python train.py --d_model=192 --norm_eps=1e-05 --positions="learned" --qk_norm=true --parallel_block=false --init="uniform" --optimizer="cautious_adamw" --weight_decay=0.14 --grad_clip=2.0 --final_lr_fraction=0.1 --batch_tokens=131072 --dataset="wikipedia_en"
Each number is 128 + 32 x the weight over its row's rms, rounded and kept within 0 to 255. Layers, rows and columns count from 0. Numbers have three digits each. The size before them is the row's rms in percent of the matrix's.

# up: layer 3 MLP up, 768x192, rms 0.0636, rows 327-340, columns 0-63
# down: layer 3 MLP down (transposed), 768x192, rms 0.0609, rows 327-339, columns 0-63
# gate: layer 3 MLP gate, 768x192, rms 0.0676, rows 328-340, columns 0-63
up327 092:161069106118130106162115131164121124115082118138122050103116071127158130170082114140180126146098136090164038121083132100123134172098093149142122152169119142108105112098132070121131125156135120
down327 103:169136162089125117171111144169113171140121150146135126165122061113116136128099084198118179172130058101079128104157083121147146160150060157109115106179101105146123113179138076125195093023047092
gate328 095:156160164082153112169116139139107130054132059087108157151094030112132150144174082126107115108087127073142118139153130092115064102080176120167136076158150124132147120170123123098132129161140075
up328 098:121085069145131102140139151149114131113187165107112149183146136119058126163072090063137073081158173145069111168154127111148073061151153152125149153139130099090137093143209176134098100051129116
down328 101:130100127153134119083113134162066095131098124104127068118146172147069127086073169124126117066144145198161145158154197178097138136188117109119109115109135114123147129102159113152098066007107136
gate329 102:149163190098169164094133168152180101140107157109163075062145090111109165176149106065091113105106126101130121121158170131127117114095157035075139139114220173098167164136138138125138083147078119
up329 104:123098175065181090116105177104147111130090171141133111101077106092117126098131117113134164053123157059144153189114134127069092127117146118097119144163161206069125178118140130140121125066103115
down329 104:082109085106112097131074144086120104130131110165179199180166156173174121099133120169137176084135149055138099134030065094120096144151113187095106121152112149092187142125106148146144124040150117
gate330 094:116177122076156129134152116163075060166152149076099149148077137082101103148130102173138134084076145104092194156193129141156147164148158129156103153123100174179150150132147063183147137125108117
up330 097:069031125071163110151153091120081116149135145109116124111128128117143156062067096125109125164165109142106134134055137166099112142162119163107145124143111134077154098155167090064142115115208154
down330 100:134139163094196156162172125124065115114130067126070077071077125162102121151120086129125142125098106089111130123149219130119146125104066079180124092134201154140081124015136144134174121177103118
gate331 105:214140103183133080158100077197119111094195094109098110187155189141156155174131099157107105167085100114160074158169128073110078163094081128124139113127105093119090096138063101162076108122091181
up331 103:113165059077126088127162126140097134150094136150172081072166171124117143128104093113123137060144135115109162133062094126087128166136124118133129119117105153129139084039122128098170188105171129
down331 108:046105151118178115162125141165103142134076161185156064080110077088123135101167078164147124126158112059125220096103152149155094076170187141132142148108114127111142132114167122107178149136111116
gate332 139:150125139154101183150160200128157121160112124158103111118155157125124146126106112124145095203092102135164112088142168148156104191120144045102176159104161101085163153153107150096078075145121134
up332 110:123091137115090098175197113097091160121087096130137100185115154211136153084091141140165106176156105151120092163077149132135125067119108126133130131153086125130124124074146183116095168085108130
down332 131:110100135119127073138181093128145193102093133139142140175103120139132141117133154137156116158147099083159121129058077143137093041121100113155107153131083099167070123059130167081122208078114102
gate333 089:136076112116150166120134176159146133147047144148135142090115125112110093136115085138118130076071180120126133151100140083110105150109083168128163132145159158151111142161099096163074101125087172
up333 098:131147060135179130147171165148147160099147129124102050089085158120145113139151151095157057171164150139080158138099070148132128114160115123063101095156140162174116159112132109145117117111104168
down333 099:138145035086186109096130159117094162132095082113129126080126110117151131137146141122060141095089178105124126195084060170147166111153147088125144147156067138165085115111123115135094154093157158
gate334 092:092132197136131105095119068127079145135183132075094120164205184089151129159066123163123071170131134113121118121116130106138116156151085102113106098072127167153091165181167144186113136074164174
up334 099:169159162119112098127144111111200116097096150172138121126056073088090140096154136115162141133128151131149131076144138136151113108096191136032141147093109100117172139130178108138086154133158101
down334 098:068159125131116140089089096139116128111113129114096088119179182129155116122101096173100103166050094105145113174098095078140132159109129089150171126088185173154086150124145110188106104157124112
gate335 101:108140082167167145112134123170152142160106187123153172116126190087112106100171147134114209130151140106118130125165137079180181186129080161127119102121105113062096114081133098167122132131193087
up335 098:085169153107075164131122119096127132086091107148129025141136156150115116115092150058167099168159135159125144073132115208100145146107156139163137163093112118137164130153113177165186116126058161
down335 086:146148184126137130107126150145111123176135070090095120149174152139143129163099131175158100146085086195123094088132135134119169121152097090130125129122133085170080113142153098096114113255135184
gate336 163:128090073141082129098095154091138093123172137180102171178137147141077172085173146166115149092147150192172101169102117152125148108105105113138108121115071156150146148160170087165185116168149098
up336 173:165096076137094145097112139078130107133161135163103155184140144154076175099151154170112141107113157187161100170095120144153113129112088103113126140097067140155126137149152096133165110171133110
down336 092:136050105135035139110109148089184106133127139133101177124108146142085132119163124150090146115137155250155057157109125137153129152137084119135095153111099164123140122139137112141156118114124122
gate337 095:135112150146098117135121122156135134147114124158113155105108155136184101075091164136084153121134086146108138140200125134096190129127119154155129118164153173124144142145096151146230139169142070
up337 095:162079125141195060110121168114113115075130118143091088157134080133062135172169135101087102148108100164128108103091097120104104099105161106121081108122145123096161120114122117122118168113103141
down337 096:150110111089145124097123207106113123092106127098097130127145114116086134123121070165154091183091155123117118093083146113133166125182098092081175144105106096087192130170197187166157095174118175
gate338 100:164165053173154090123170154129152142071172121159101108203136127127175132071087161095096149146110160090090114123126143131153140078101092128085152134181101092128143131146173103137058159099187185
up338 106:137119135153126153143168127074073111175045141197148134114120137144132120123109112140135166150173120114133155126152102130124081105149136142138111148126163114168107131097122156132110122132162139
down338 106:133125199137158142152107115120129135187152136122123106165062129114125090166092148169171101196126109149176101167122105138168143105112122142147155131124201189111095110100134106146141110156169082
gate339 096:148114109109104058107085134219168109141133128075098149110117207148152132139139107131087146078098123133172102135116153163120106141100188128148112138131096136211079097145070127059121125168123137
up339 097:178148106125125139108143176127116114132094120101131033130109114176170107132055141135145160189134173083174101123157110114133109099077080136114093135161124157125163146139097103160080150157087207
down339 104:138114104118150155163092119145152106191147138156104089127100141126107163110116092112116093105094133177119073141063081126086095154126090097118132150126125141160114086137123092049174150202150174
gate340 107:128111105106117157134182111156155105129075108153130073145108105126130156137123119167113105149204100108141072151135151209214105085160149151057118131114160184094122155119165028155116146084140134
up340 109:175133102146154140121136127144141130119097075158081117142118143158111158137049135146133132158091071125112138109069136186156205134109158103136102105140112118134122165100095121154193084144149093